{"num_key_value_heads": 1, "intermediate_size": 256, "hidden_act": "tanh_gelu", "qk_norm": false, "bias": "all", "parallel_block": false, "init": "normal", "init_std_up": 0.0625, "init_std_down": 0.0123, "lr_head": 0.00965, "final_lr_fraction": 0.0, "max_seq_len": 256}
Each number is 500 + 25 x the weight over its row's rms, rounded and kept within 0 to 999. Layers, rows and columns count from 0. Numbers have three digits each. The size before them is the row's rms in percent of the matrix's.

# layer 2 attention value, 32x64, rms 0.126, rows 18-31, columns 0-63
090:502520472480494507489508526506458500499494493484514463471470489476509494509497500578546535502470510511509500495520527502504472503477503517451519496488494506561513439512534499456524450498513527
076:458496480491466482505503483470560499439482479477520484513522504528494491515496499473489466534508489514519493495531547482484525490556493532512561502493542514511505504510535485475474487472512462
078:496499482518469557484537480448529489480533480501507507537503516498473519526496541465488492506509506527530481505478495505481505490506501449531513497497528517543447463486435491502505507476505540
118:494506536527518504493474475510484497467537501511445496482495543518491497541521478477505509513513518529558521489515530502505513512536476467502476535479494511444467461485481437476519506500490526
113:479504498526494521496488494508482501482512500503494497480451559478487506553519484505516475507488575544546526462483526490495514484520496482494469491488504510431525451506502475505498526505508532
082:478505504506496493508495483447503533503463518480482507566510511488487495508508502436526441504505472478514449525498508498497542543511491492514526542500527462512519537489503528501496468522467481
085:496502495524518539488543502529492489527533525510526514553478478477487497448487512516463460468479474481454484515488512460500502528511515520519480482487488496451495509501444507521542548509505489
111:466500506505506531509519477490518504533514508489503480517503537469489497505522443476481456531498537510503522495485495501529511507541524509507496482499503490398541482518485505502477564480503488
103:484520482568520482498513468503526496516512514499461457508489549483491495484516484526501545476525472490491469515478519472542519513534486497475516477476519497492499468513451498453538519500508449
103:514506490581502520494530482521515498511545520513491490518464521505489508512501542494456510476503527520491499502480480490495516485522459494493490498461480507454463494485433487507524566479489508
092:504475523537514501510484498503547501504501516525444514510541496540487515497508524425486491479535489496506471514508462510508530502510477464559487488511494498481451532475444483481511507496483499
090:518501477515495506503497502483521505462533467531499485470520468540497478498473486489479486512522485511521510500527489502476503498523474551532566505496517504532421541493526450459497489474509503
075:507519484521505511520556534470441522530527508493503451512495535493481477537539457507540484478479539516518493512507502463486478507505488485454483538490490486504487497534473487476505469535502531
111:455491526474525505520552497504506528530456534507483500539528516462507508481522480455524451500505513488499483497475472480530519509484493475520482482521513458448533509508489515546482509483493454
# layer 2 attention output (transposed), 32x64, rms 0.122, rows 18-31, columns 0-63
086:508573500484511502485500509499529479543486496466565506498474457474525493517549522504499486480492520515473479473499473466515475510499518541496516518465510519466487524505524519528449511476477484
081:518529536507524483543503505473471511489500512469417535478486530520519521483495497498484494491492482522494515510470501535500510494551482509515471493534498522490482471528471445499510510477455547
082:505492520495509469537488464481522484466497562511466503498502499493557475492483455539494478493524500496492517496524512512495522482516474546494504503486482515499519458507556467484443480514518550
109:487483526473508507493459471462494480466519532522502504466504487529544517539510497494517494502534490504545479475535528521491512503557462497508524517501489537518472509488501414485496502482474487
109:478539512461517506467483509454484488514499547498544495468497488512534503518521486506518499499518474501508478465545520526489493487545473522489560530479488549519462524495521451496480485485489475
089:532467503538506485538538506528487491474491498496487513484504504471481528463460477534470543499490506521490515515459469502494561494444525493522472494475502474512535479529467520490510517543486526
093:485506511493474479476503516535548508502511543517530460505515470490456480502482483508491508503470518466507496497493493493505522490433523513490486490454509484533540506475532584480478493504535497
104:466519507445503493468499543469479496504491558510502492470497495512489526477502486497523513506484471471483492493520508527462530486520494490507536509484483547570476518498496518473524452541535473
106:477533545473482517512442478523539458493470544503494483470514472545478498519475476501475529525501510549516462468470511477500513516507481528513504526508480482534526500498511502498465505541527476
104:486497524466487497479462472484534502473504565536517464485535501539512467523479460512481501500529493476543490469551533500508489499493475518506516506497469524530515491463553485489470499497531495
089:496419526520488506520505453514493487439511485529442498498525520508494496505455473517499518499528496495531520520502524509496538493502480475489464508530510463506524470504494458484527515522527531
095:533525511502508475517480457513502520439511478490434525505484515536498500519496506491497480480542506514514523495506529526516504509527486497489466502523499512474509482507478448486509532459442559
082:522549479469530508474502503500526497482496523503564484478491452457511532503514494541517501486506514485476493453516452499496518520455503516522534510451487529502515507485532515498455486524477471
107:499457509511494517483548520499478505490475502475488489469505497458474527485463504530500534527480473479471516504484489509479557496467505494505488508498515453536496513528470544493541460568522489
# layer 2 MLP up, 256x64, rms 0.145, rows 0-92, columns 0-63
118:501522490491495525483496491481500553449515472454514476525543473536481499498485489530507514491545453484507496515527487494491474504506460513503512516502479503546473532472456513480459529521553485
089:500543477530470526444439485485484493460521511476500503528497541527504536468512505509525502488501495490503513484524460482477473460476481525513518535483547519476537481515488497512486545479517522
099:518520481536529521496474514529467512462498471449482513483461511486485518478518518479500505499484528545494546523517469492516516490491488455509489549521476515529477472538547507474504482490532543
092:504506507507495513508498537454489489479551502482508476506514504467475528517503441524526474510489486492521535480473520517493457514467506512532523538495548515509505511505444464497446523493490548
094:524513533487491495510463494482513500458475484495485488524536508454470520461533480475497514505506486512498459435484464520490477476516498537558494545493555500515508486541524511517493513476509504
087:476559494515488510464466492490487500515521535492498465510464514485486536517492462513507482489546547519529515507491520498504522488509472470507504497508507503449495498523470499448425540476519509
102:561497515493535505479525501480541544490507500474479552517507503529465480482533482459472492525529478517544488458497464497468486478515492520472530497478479484495518537517540513515487513485531483
098:508526507493577495478483514519506497485469519497477504486486492501489511475483485522505500487556502526549492444496534508496491489485464536505568475501534499458490526499472482462497481513531480
076:475522498522503498470511539463512534477477505470522563488437501501483523478500485491456481517515470568503500487505512493498518525496484519480544519468474512499495490538536530496509509486545492
089:462503498496510499470497525483533519504473541507524446490508503511480493505499506545524534492542469485504491480514508492496513483527469516489565504484485525521464539501461489478480484560509445
089:511515496510510516480502512526464513479507493485446522448490537528492543502518476513495511521513497531498550471481492498475491469524464512480518513499527497455490558514436480498496464535531502
080:529548472519525466472506530579488519497497484487484561496476514491460514477526479501489553481507490519490541484464512451516504511503511512501482491495511485461535497494511489518488495509514542
102:531516510498555508489506499488493554505549490507499487460483494549486494502494433480463504483526522496485521456462489529503509494507480541488495473473546487463517515464499489490480476518536510
106:457513501540525525469481547471505492469506547510494472429514515517462504493523477545506503521519470484493493498529469497503531468515497520505516508456493503513470516519493505499488484535498437
099:503542481508508474464509531528488533487482489493495539498460527490515536489518501504485467498513505522549488458456516495473462476462507498547542505439516488477487540495525519478492504523524515
094:524514499466518467495491519484469516500538478507513508514492485522498520524487481508498455477516519507526517454478545509509502487535476520551520472507581501486494524511463466508484458489549515
096:524542500524496445512485521467515527441491479523516533467491523489512475526532514501485517508499490499505482457469468479501459492506449487455490481481474523514529501520544525526492539479510493
090:479513484507537480466488508532494496484545511503456488474504504530463537493510465525501514455537501504529527503494527460524511486466489536529545497471515511488488537494518471458472482533540476
075:486526508516492489487460522480523523441544448494506501482496459501511477523477510554457491491534487535507514501518491505481482525534462524546488526504530483520532506495473498480441506491500499
085:479503487500501456475479540460498527464533536513480488493500495506490484515484471531489430486491540512531472474520483492461504517527536495534494518449522547526493494500531486527489460498508503
103:470517461543495464492510538507522552484485528473506478517498533518505478520474500525494472483545495503545460482510508469497490539518493508493505487452478531513530512455454492472490489545491507
101:506523485530498511502494496453513530445455478476492484481520504532498485508499465514479510507520482510489482506503498497477534502505464517483488473467516551490523525520437520518527474572524465
114:466555517486505459515459513457492526447506494507526507502499505497487491502548459532485528464522505528478503464504495523528500511526436511498493461491544482497506512464475514484492504517528479
091:525502502485535515466501510520476521464535493484479514486479528531491526537470517524498480522503486507476542472513512486506468432474487510520516539497530537502467518528450456499476532500524524
092:511506449492542522481459498499488489482541497502515478496474511485476500533528517506508471471496497563528506438500519473483474506518490530540503515478507557498512491484553468487472470485508518
107:505540491507473470498506501484509547478494479499487541494456539479535506508485496473520514472494488533504505487475494470487439528478523470535479515461511516491465547493483478527491530543516547
115:563507487480515501480481516540498520480502501474509488454467499549508475483507504494486500481497483534542522489437490525486507479483495527470495484511478537512488490537515492532511451481564495
088:508493470507512496453500539513483503500506494471483529450501492547447534487476496513505487529546455513506512464532509512503503482528494530509513531491499528521487505453508475474456463535487459
021:497484484476505475497539464564530494471509511527494493511470507469482488517484510486518507553515510509482510494490503521503455496476486514481463523428521493490475528500487525453489451463535490
078:501567483540501525496499505491527554500480512452507456503519514473470492473523453500524519474519537500530514488481468511518491498532504504498525479481534486494515493477477511498427522480478493
112:563506487552524498519497509514549502510496451472457515493487499481473522507507572482461522530512482520491498515446477471531463488501477488507473501501491517497522506528474482485478520492507524
103:482534468553523511490493511483500484508523512502491435475524533506480516519556504522530570455508512493479514491508464478526501470500456520481508486518485521507508507490469467486489516526484465
093:502547462516518507467486535507517526432513488467506502488474494515470537510477480542504497478526491539531513480494509458486495492523499529501561487466520522518495525501503474470454494516535514
114:498527490542524549480489503531475543493479501472486455462538547501465495502525486498516496472552508545502519483481480497506510457502452497519496497500510477524496506486447479476503477539513519
083:509536466511551492471483548523498519451510495458488527477491514531457524496500516527487510477515519544531539459473529476471477488485490527503527507478499532511496533502499468482460507531523501
078:546525498520515497507517504476523520454496464486468487461534479525468506540522492548493509536514505464501486494509500502523519464513424525477509497472500517521507493508435496481496494496498459
118:474533475494501527492484486507493544483510480457514519524516481491516524553474518494476508474509472518519511499444484534482525508549477492523527456493521509479496491480476506490449532489559531
084:515519489498516540454511522470511495498509528528507473477508508490451525509490481462508509517564502543526506427490485490476507482528432485524534481509525506501475493523483479483490496512525516
113:480541518526514470516515518481495558487487517523495490499522506495477511535532472535497480488524543472541492483515504484490511466496461486496505484485469480503444558480447515488457504519490470
080:500501484473528484485464505532515526492490511483505504508499519547478522514491496512517475496554536500510522422513517478496538437520457504512536518516519510485522506495505483492464457484523458
103:497528482555505500444501517511507521477537477512461524469471510514474487538475485515453453498542502492529510491495495482471479509504493517525485517457506514485506520477454479478491532510511560
114:478516513502553504473501509484503511472537497499494500489464498487457526516500499517472475471519487554507517502514500485509474509506502479573527535487540451503512491484489496435444508514514520
133:492518456503565522483486509495490484492537493491505455522530495490490499511543447494497490454502509543504521476509504497484511504526502507539516476472554493510534495479473463449465468522509510
065:520552459521511466489497548514516526474514505502491488502518489494432511492493471546491489468494499518508535504490445452487532470472506531513494476467519511508516498486501534506457490523541504
099:547542516518519514487518473478487548503499503534478512521468472475493505478517448486494482479511509468585488491502489498478495500516540468488516459461498465512472537517495497479470503491494518
112:515506504490517465517484520488515537461493463495520501463487493502477509514506493528451544489485507516481521508540538506527481503505506510507478529517537527494450534491492495513421456517505453
094:501546457522535502465483520514489514470517489468482504462493502530456546512478491504492514500516514524536538468486505501493479476496462552495535500464496543496501518499502473457453499508541512
096:526548466512544513451500528532511513465529495470490475495499508518453518499481437518505494489525507547525555457477505481477500468519489504494522481471506510516486529505498487477466506518530499
109:528513482539530496498477512487484511473530467498468478490521518518441532509514485506502550521530453468524534489504473482488479461519480508484538540486508513493478520546497485455453506500512512
089:518539479508565480470498541520500528463502497465478543467460494508461521495498515514484507496536476556513506463475506480518472472481474532502525503476486502513489537499505475472482510518543500
104:496509475492557533490506511475507521489512517475492474492490484517478517501461469537492526495520526513537514445504500506485513484514460513484556476498552523491478558516466480495497467514525455
095:485533504566508454498460496502491495476481482464470497458493542546481494488510459553529529528526520514490515447510472502528501480493473502503503527478516530458514507496477476489491478509507500
096:510534471500538518477477550536487515486507487471482526449491511508460527471487493493502505505566494561522512449481519484510483489476483539501538500484504500522495522507482470474463507507516521
101:525528492523555505467463497518480514434535506495475486478489505516480523526482485525487500476545511534535523450502523490476482490537466512497517534464511528483494514487485450472472489507508508
088:520519492560502527509481505530499501483506460494469517468506546519484540503503523532487530539505444511464536494470481502508499458480500477496492511499516509477489506547462513494521529542548517
105:506515512485478461499513482494478541497547525512524534522520495532483512518526469494456508522531470492487512454494496473505519473551481510454475471482499500451509549490498512531482496509510444
100:503542474521479487489455530494506528449514472470478501499505507526481537521485537524479499525541480529545509495486524435498489484497492498519544501468502535475485504512481481473444495497523517
106:476514525519523482520501511507504523451494483466516527512517530482482503525553495499515513492511522550503521483488504471546513482484489455457520495503494467523475535526461504507422507499515465
112:514508485473520482510520493447485535492502519507506496520517475504481492531555478500498539488494460469536520486504502485496477502517492542487542473484484501462436559497479488507467499549505468
116:504509487497496475501517540521514531483509456494508507467467474500490529489459496500444517532566511512472530512514452483544516535531478513497477501512494480538480478500505490487471493455546510
097:495534486513524476481459502515484501469555507492450511480472553515494525503517484544488520504518494523530543478482505481534442484492471523496519522464517528468503502501542482508471517487532523
113:465517456497501496481459508482497509448544513508500477530515493474498489525529481515489471437488501543527508461500496486461527503537516502533511492467551551526489512517518497502458486495505511
104:540532480531505489482479477540521507488507458488473531512514489519485544492536510505508536493546510502543487463489469503494481437501481504499505496500462485493493482460520510440484536509509457
104:534523460515506476501478492489539518494513453458491503461495506560520517515492521526476565537516455480464507503464465523532480492492478489497521473498508540512510478489491505479501468511531493
102:490541469495518468508484507513499521481506481469534525500508510543488529494508469526478524474538528493497474487514500551530522491528456515486511454487538477492528491457499528449505452475514470
104:505542485534506482485477506478512522489530498456450482478478547513503518504483443531514509478524517532509524455478511492482479452501482495504530521443525507501478527468518468470466508514501491
101:536515479493496480486505466483500511501565492497515524511497489510480538549482500509494509477497500477511529485456507497484523501497468507501566463470525490505502542479450496446468463538526503
107:500499504511516515469497517511501519481478516467502508473459522540468527490483475473494493545543490511529516448497517520513509469487473539486567496488538523454524487490531494471464496511511456
106:554529479504527480494496523503485529494543469492494521485500465515482503467513483463460510506543466490471549508477492457486498505483465523495469532515504513465518536532521498501470514479553479
099:480520475498567492473496512505465502462534506495466514464523523506444537506523501519512475493529477516515479458533509481493513488520475500532525528488517477501487525487475472435511506539521502
104:495521485514526478490509559513519488469495485520512508491487490488506456502531493573486474492551455517514477473508525469492466530525500558515518451495508497497525493491457491483471531491499488
127:524512487497542478502489509545525515512504473528482498450462483502497528497479535519470504482502531533510501492439493519514493454468475487539548461494481503501456520479514500443513504486525501
113:534513472494542526466480491518481516478527495486481496494520475509457536485517495482466483488505467531501536515512516475483534477543469493508512531519504497526496529526532501473470469512571452
031:516517516478515538555469482522505497452523541526498494475485497513488532510479484451481500507505502557504516475473555504475511469483457501496502536512463507523527497486484471460494546514508493
083:514507488481534546494465509512479525479497478490481513489506498520463520487481491530453465510532497555546495463497532477495513511522467537511496522504491499494534564505464481521458483500535470
119:511502492504541536478503512471528506504534518456502434506489503527488471503473462517501502508512471507535519479474473530479520504475501478495567508492486547526477482508509506454466457503512471
032:498521557532507499534451471561536480468509486536483480497498474506472500504472481474497518511554484557522506464483506516490494490494478489498483538496530467524510491511487457475503497532506483
082:487556476489514509485487526500484495488538478512455511454441534485487544484512465529504539493494518511508566508482521487497465515511508521486491487487521526476498496548537472513483480492529523
111:528536514489532460504462546456500517477542469499502508478472492498512468514514487547455499493527456480503475494489519487511504516500486464504524527468486501565517495510513516457494484499508451
056:529509515496520502477443480485470507446526506505442506463494497569484513499493499484500506522532492543533513481493544522523497481553450503496519520494493499509485511502471452485496520508500488
076:495537531507508465523457506522512547497528517538476483510522508525485495485494538527495518516510505451492532487466465456494477467511482522526492538476485497444516507437528493480494527506507503
098:503556482550525477485467489506514516446528491500447481506478504497483517483496485527510512476540520516542505481470511483484466490531475498544510514489542524493480505503491446464471500491518536
148:488526493545524529469483498500487529454512502505473447468469520498472542520487491542486513479542512533537551479491498482511477486513477521535537501485514506498499495490503474449453490498508525
126:467516478522543487500479502506526510467525497515479455524500504470486485507504446502495549443495528498517514473506483484484504482541533529528507482480574529522496523472534466483480499504499507
084:515510503513515503465505489487471504489545531507469487474485537490482523484514514481472546501511467484482563474473513473524437506533510513509489524463534517465466499500475440515496526495519500
093:528544476521547512460470520504495530470518489476465509476492487509453530511477504521498520502527497530532526442470489499494482460488478534521512509477506542472486519500492474455482495528539513
082:470560473539510501502506544508542508486454491507492525457466505489521473466454510518466498502528481515529472481481496473538476546482513515491515458453505508512514502540485496509519510496501521
099:524531499517510545479498501535521498464507472461468536468516507515460532495511500540470539486509464553500526478473495470490497460487509508523501484476522456513511489525496514483499482542543531
117:492518522538510485485521514478525543485478510534518510474507527481449483502499462464511482529535519511527491421516460473495471518512513472524481506458500478502509506511491487509448498507513546
099:513527492503535518432490508512485515481525533502491451454472528522486494522483455523507503505533497484518526454482531477471494460504473488515510527467495548506481491503495481462481478526540508
095:495511479534497517501509490542493508466478473437460528481522499499486539481513527546474555485513484554476510513487479479556506505507460537505511489520498478482508502521486505498511510514545468
104:480502446548515513505502523466533499456481458490476514458494517484467511501510513452472487542533503555475502485513484486535497510530501508514509533492528532513491542514515521499465498460489520
083:508534500526514495518481517539523554472459520488501461481474480546511479476481469498499534498510536509544504491487501489495465484491471516461531481519532547482472502496509476490508431497480516
# layer 2 MLP down (transposed), 256x64, rms 0.0951, rows 0-92, columns 0-63
096:481515518461483500499497499483518513496467516500526520478507474492558531491504506503504491552505439560517506480493520469514472480484490454495492525467551510476522510447508512490504488520458535
091:493545526451550508515485491529465523515470470509483496477516496520549436534477484506492500532498471495509515523498478497470497539488510497463497513508499483450520530498537518500495455522498466
102:472538527500515460491519506482549481517452517527504489505514457477588483500464492491483487536480495520489524492447497494529509489503499504528482529506508495502509528497457475499465458518505503
104:444515512425520488475501488530560486516468462529535498514527500497472507508503497451502507524506497541531521488512506508525478478483521521513524515462491490479476466536481500474478506503481527
094:477521522505532525507495481480478526494479535558530541516530518501498508505454535468480502461496536484479502498506548517493500445458547508467493491489478523459514504495459486488493498478505475
104:502489501521501483495498471470503512533516449486500533491463510500513546460536529491507457485529527510477515521523525475518488509504483444484523462534520470503501477501445506523549528494464485
104:456478520552478524516494530551494551534543484514477480503489514498496526501507504497527523443486499484469494511481507533476538499485501519479474507513454517505504459508475467530545480473492505
092:472489534527484465505497479510488492499509493481462564503531547455549471531496463504486515477521525498506480541520481514503477487533495534493492466496524495473531494512529501523469486461460479
073:498492501468517513464564487476463510520490474501523459502519523506550489489545478484507496500488471517484460454508492542483468501547524484450491514547503501487526496497494492472471476515523522
090:500453512505513510499555523498490486547475499497473482510502505483503488547484525452481471540530511507456497448504516486489467472525534497451499531534497496453492513530480509498519526467496513
099:544446499475484524516502508531486506473495516520493475507455507510501549548498461511469516458499477553516538482510511456509503481489481503490481522521548476476546509507466477514471502516497502
077:490546521466496515516550494487493510463534560533452501476521506487455508477491501536478518485499494505481541452464484504517501509505492509483465473528493463496548484480536485508467511509520505
087:525486496539507497483530488491527509467487502528449511497531490478518489524509503487491508488531470440495475500515496557526540482539479487522515545479470494518492501455468476466559508495509505
109:492539514473510506521523470513465505512485521538501496494517538495485439490533522474496529522516513517465494460460460480543487538481528486501486550510476516490439514490504499494500490519474462
063:497522496480462501497511492535503507492522506490455533495539531512525510482507472493510488500453482460469525455514521558523452507491476522478486531509495478519468507534483551507504442506499522
081:498506517509458520435515506520470514480481478513490508470505556536491492510488536506514522528473500492503514512431511523510538511511486523494465491556449496525484473502540483531504514493481494
108:469554522541494535511517498501498516501516460515486552515467544516500521461486461508513504500510496479480464484494489490452520493506517503439460493484519491532464468549519517526506507483484497
106:488492481536521507504456479522504493444534494504463490484496520498480536498529481497475539474511472533513543501534516497529469507503474541541531505476507527492473521525485463455479503501553490
071:450543492527505512504495508452489446532530491505483514507471453505512497511502518524508531471543482494504494503535495482506453454507465494517506471481535490557532539499488506514479476507471511
090:496531464511485555528457481499496526483528517505476499519494499529530521486493536471494479507475515544491502511465493467503485486506489533483493483530523461572525488515480498454503453535519501
109:504532528475503471484513497489471478544483492505457532515534452494536478521499498523505550476474451502523471451517511483498470454504502490518516554533523485487529500520523522468497501480499480
097:463521542526527507514526504523495492515515464469508481494498516521487553499476508470458577474466472522512471516500476503518491516523437504518494481488539463521529495496485482509501513520476478
111:518528497522494505520504502486443500481484464517485498487509539438486500503482521489537511522469517494506556489496499530579496485494506479505505506505497468502448525519462482483530525472539490
089:527479519431509542511494487504524531537505482546509491511507463552482501515500501519439525548463469515490517515518529478535528483460508491514467494498502475503500504507491463488482469513505505
087:507512492492492478503472500501491520447572515537490467491530520507489508522469525526497494496475485487540487510520521513441498516492502481494466473520497506535487460455493508533545517560484500
121:504537505484466520511510481490565479530502497477454498532490487467486487494453538510492466472547510468494526485509501527499540489487512510475473481537533513491458468547492480514487538519493490
115:504504497495502471486502510500483547474460467482515462538526509507488502522492452491516456524517481537470506516468545511452498495494494520489470515513533564477473535525496495466523507477533520
072:519562485499479488515505506494511489516471484516493504471499509479484494486513506479517439478509520543510525455472458509515504449513494498537445540531482496493503574496490493497505527488530483
012:471515513510510511488492541425472482519520477468504512482500488519509529462527506459474466463494498508489495473489496479467497495558492513508531477567474523525505504511487489504517539516457502
069:501507517501494504517508497530534495506498558469515434527551474503472519522468474514514522497512499447537482531498483496497493479485521452499480519495500485482533464435531512495519493517499470
122:524512492506490509534500501475457529476488472513498520509496553487479480503543502504544488515488542509495474531434436485540466517520501504485496517477522497474493516556505474525464494491491514
118:481497519455516512535520467524485524507464480479505560500532483497508462491462489495492437558471471487495518456558499516509466496515490501495521515515497478504490513510522522521502475492530472
097:518576515498530507506445502500508492470529494492455470472516492511491506522462498509516532505530503525528492467503500518536525497533473481492521511498525514457486490501501420512490507478469521
099:486501463529519547513461518519483507487505521480516475506532495518474487510523514497519472445566546500487469455469471461485487530512516489486529525534503500507509477506494515524513514473481447
096:510524499507569503500450493523496506454507502485462491492481510522495526505469487524502530491543511519543502471496515485518481497543460505497538519469539537475484505505488431482490511470482511
074:482511466508486445519544503513486512515476497509507492499493530547505509510540507448471525514512426514508478506518494551490476491483449515482507491486521485498548500507475485553500481516522486
116:452520463516513468499493504454463494536478496499477476509513498476528495492499484501505468475486512523505555547514519516533454462518478505547539469494534524485489549481507485485505506491540516
085:519491478538508519475471522466527456501485496505515507559521521499468513518503509462477503478546518530531505519464463483516496476473494534502465487539507476460495497494496488528537540448501485
120:487554507477491479545511468462502508516467475496488482454525481493497483481496477525492531526502509513503510466456520508440521505508503543492531554494524499513528496480514520484537454470469506
081:517519497550462476497503461506509474502486481489517498514481509529533520502523521435500485505535529488509507484445443492500480496505524478580467493505505482509534495477480508496491518463479486
096:517529483535496537499475511453480511499503482501518502485507475513520465477518514552565521505512536491525453471476471504501456516524472516495518489485536499512521463508454477463501465515518521
111:480504524526523508493505504507574472503522497525497524513445485499449535480512506508514465475540499509497513472528478457530503494471504499496488487483534502478537445493471510500469509498478555
136:497484557484545506499495494532473490485491518473474435510504487503486510480510522474496462521506562540506529467460500512470534495506497504513480493501567518512509469475487492518510476537518480
088:474603519459490505493479475492512507496486483505483520503509494540475466520487501496495517509500519521521481475523574502510460491514490486476467523529471510516491480520488470507473498469467503
109:481515494482479553514485516519558489513501471472505503483489488514481510492509527462494530520489491512457490475491485494510501491498465504516483510535440509530523476548501506524565506436479523
120:471512456469493517482490507461428494516482461529484526495540506473518475500497517505520540453539515491470477526463493498506534518529470494512524494487517507511475517508560507474510525493523510
091:496528535475510514489456473514507508451517504510461460481505501527501512530477481522512545534553502511512487474505478497513524505547474487485538527503502507483499503479530445470516506447471530
114:499578520477517519502457489473486484461516504503440463484504514535509510504479517529534518526518495490509491469532506535528523488523481496503537528491509498474482515491485432479504499492467522
110:467468505550484469515476474509525520518487474523485505501502504507484504497535440482455502472516482475520465515500523488541497496484469503560464517515494521522474538494519480531488532507553517
094:522563485512542511491473480528485511455492488476470486487475505529492533519462498516524532506526505507527495484498540472534468496507453500491537535465514528456486510501471450505518516480491519
092:515429438521511504494497486547497469484506488480458495476523518485489537529487497491531542437533509514495518532503499476496482499501474498507533499522566511465487495497495483517486495523514502
092:482472469489501526535548461528484483492498507484446520488511560488526501511533524465508507501492488488482502506550488509504490524520508459451491541513480526470548511510456502499508503479460489
097:528510494501534533507469449512503500447504490508458454494473527524491523512476534537509523517517496497488492494496491485524514513543461490477552512462539513487486493497489449512523496510471553
124:531460471519520488507565526487510501517498501505511506519483488453463484491534522527455469501451505479458513552505509455508494503456525505520478480492497488491526505524487552527478481518514500
100:509557474549507528499445491522562491528486489507468497505459523539498531510508493489483528484517502503490491470499521475490473477484523516520512506443468543489507479536532508460510484506488491
126:504526531473517521507551470526528474520482437508518494508476544476473508514457498498485459488495462493479543489461529514502523516505487517533457481504514490511486519537506468455522485484514516
111:503487504518491502524473456435512531507498488518511480496495519515537495461506528487518486529533520562515495516531561498544479496502486460519485508466493496515493442493462478486476476514504497
115:557491485517506482458493460508488522503451512531489510494452489484500500503479529521494508528530463524493487530499522487462482504501476480477520518524514465497484434476513542515522481547510540
126:529507490474536524501542503492507549488533455518488471492490503499473457526519534500499443473519494510510495478469509501481558484503519495517499522503449482534483489448499511493553482476503511
110:464481485480522533543516495483505471525513453470510528509461513481509503430524491500536540474531478474470486492477506508550514530527520467481505499488494497462519493553517477496502520517501517
111:500461510529473512528554451501473530476528479534427528489497547493520485473492510509498502460511466507493526502511502496548524499506486479465488520511511476503524486483489486466541508532499525
114:469529487483480559492475456545530480481494483530502487518501503499494464500538507514509473466485517526516506510501502488434471486506544509552509478477556522533503494517479499483462478507502515
087:464493510470487493465487507494546479496456544536523521477499498510540488492517521517469482450491516471519489468480515534478527466486483496480498515515545537528488495570525498488467511516488494
118:526548479497528480554508453483529535519516485512485493506477521525553508463462490513466518475509511514503504501481495514520408497490498501534506503500483499455521471516485522498503519487476494
092:503562512509509501521460476502511523478442496493485488540487490493448525498508505483493492513464479531513509480511481527524489457509518496481515460498494542551524486538493479467537467487542503
102:520466487515477498477490483500518522522525566507482541493501532510538515510477471475475512470521506529542482514474508463496462497509477436458531490503511512527519487500520482465449514499475509
084:517516461505474509455517490503452480461509471523477455458512508524498481507479492512504508487528551500518519543458529507483513466502536495535502547513511478515516510468526513503496478527466454
086:531459532533508479496479517511513459489503457468483518450492574487496500515508503487468508520552524532524476499496475506481460525506520504462452484488494479520475512491497519511487539529497496
057:518542460430530466505473507488491497519469479514525507505513519493507506493504504497472498485491514500505491418510509528506501497509505518471478486529467452531542554512532530493513525513476517
099:530502496494509525480516488492472481528548515516494508502523537481517476479505498479514479523491538460530458483522487514539497542472512501534492503528525509479453492482532481492502574463463471
117:493518508470556506496497459502482475545437453528486477519519500489537515503483467481475470501490520460492505492516496509505472528520510454507532559479518496458525503484525521503510537490496508
120:472503530495512520498505512544484461511439490540492520520492464523488474504539490503487470491476482436501532461534485504491472534512478502530474549510522518526494474515492492488486464524540489
068:493499483446492533505540517497443512479489481485465520443500496498465531506543506490520503476512521521508522520541527480497512483479506511544515514502513531475478460524444518498533518506517465
055:513633482480524494488495523472496540507500466483494493508501507489438496475504509506477518510486519503494493471500468494505499484479544496537507496522491473495501501493486489490513521488515471
080:504516499493508458501492483506503556480476513483473539517510523460530504518489499472531501485525489469473548462507571531493449492518496464511536479525528482476468481497512517490483466477494498
103:504491496495547502515490510502563516439503497453513509496480494484535504464500503432526526493501525512486510480486523517501505481470539527474496494482528507512519447509505464544539492479528501
038:497621464488549506471513549475490536512493480474509482523485494505463506471511520503485515481486500494487490461502471487507488485507531508508527500517471494487523517510495502498499517510495456
080:502535530448508505507527507466467512504488476508483510470517483500523438503462537498573477522466483499497561471503475509494523500507499498499476487545503474485531501464488518525506500479499529
110:541495488478508509503490491451485501480492447495522508513455568494525472480508482563524509492499498512491511481502534488477494499518527495487522454475534538564529493496522489496476493500473480
068:497579486507516477508544528513493532544483489477531507525487493443476503479518493510469504480483487501456504492475481480495474466456524509523486486511520479486530490493483569490488507518528497
067:462548514428508466517491508520524497515488494516511481492492465493489521506450494537533513506520506453507540434524504525532515508476501491520492516528495511501507520484497471511498485520450462
131:516426496524500495487511511475489518512534498496486546467500499471500523474535513531489492466471479463496474532504525463495520509500456505498549471512492498527520555515461541509533495488520491
174:498453504574492501505480482487525507491553498527503508504474512482502483516541476520459468473527485499496525545523540476494478500480486516497506475481488527530518485525455498461452504499536518
117:500497504526472542495520502519490485488473489475450487526516494538488551505501511513518434475516525536493497505465509474453526480516486461540544484484544531485508520485460501500524473505484507
105:494473477502471489508499515473524513502530568541518505481518489506525519502514482508454491449504445543512473518508466513492499479497490478464498516548493481517529495461504502483487560497470526
106:506541469499519503493459449534494509454523503495457469480488526535494518518463495528507549504553510496530508482548523487511478507512491499493529519487511510485493513495492440472495513467457514
071:488554516471488515482534488527512486519485506581471496521488489494533500518524486481481478536486480494496508463534492494501505496485518432482506520486508502504545466508508518453527523456517481
075:494540508539463506526473521543488485489537481495508500503484448497490504509528467538520539497473541541502497476516481459499485494492467501503533482447516508519552493519498480480450515506497530
111:501501504444504527511493452508532526518483537511473521506498494494548471496495491430510528515496527499504522472542452499516495488469542481523521475525502535506485461506456492495489485526478528
104:545445499523494461528456492512507509474510485499504535490499534509525525515529526500480515513458553498515523517458491460512523487494478468465467478497513511486497469528485477515509499473504565
081:507535521499519504487489492511521462533513516451467538545505458498481491501529489462505542528442494500466497468492523479553483510520491512473551521515452468516512495516504487513472505489502504
078:499561485456499547530477495517509510531485463477472518473539482502503508515470490516486536525532502467531503484488501521514502491462464487470450509482531490497530489542480477472541474525508495
097:495488500507512464508485532495498504463481482502511544523463508530516530509544491474534515494479511552509476517449494516509483473532470471461488494504485493541522542496456494473554496476467485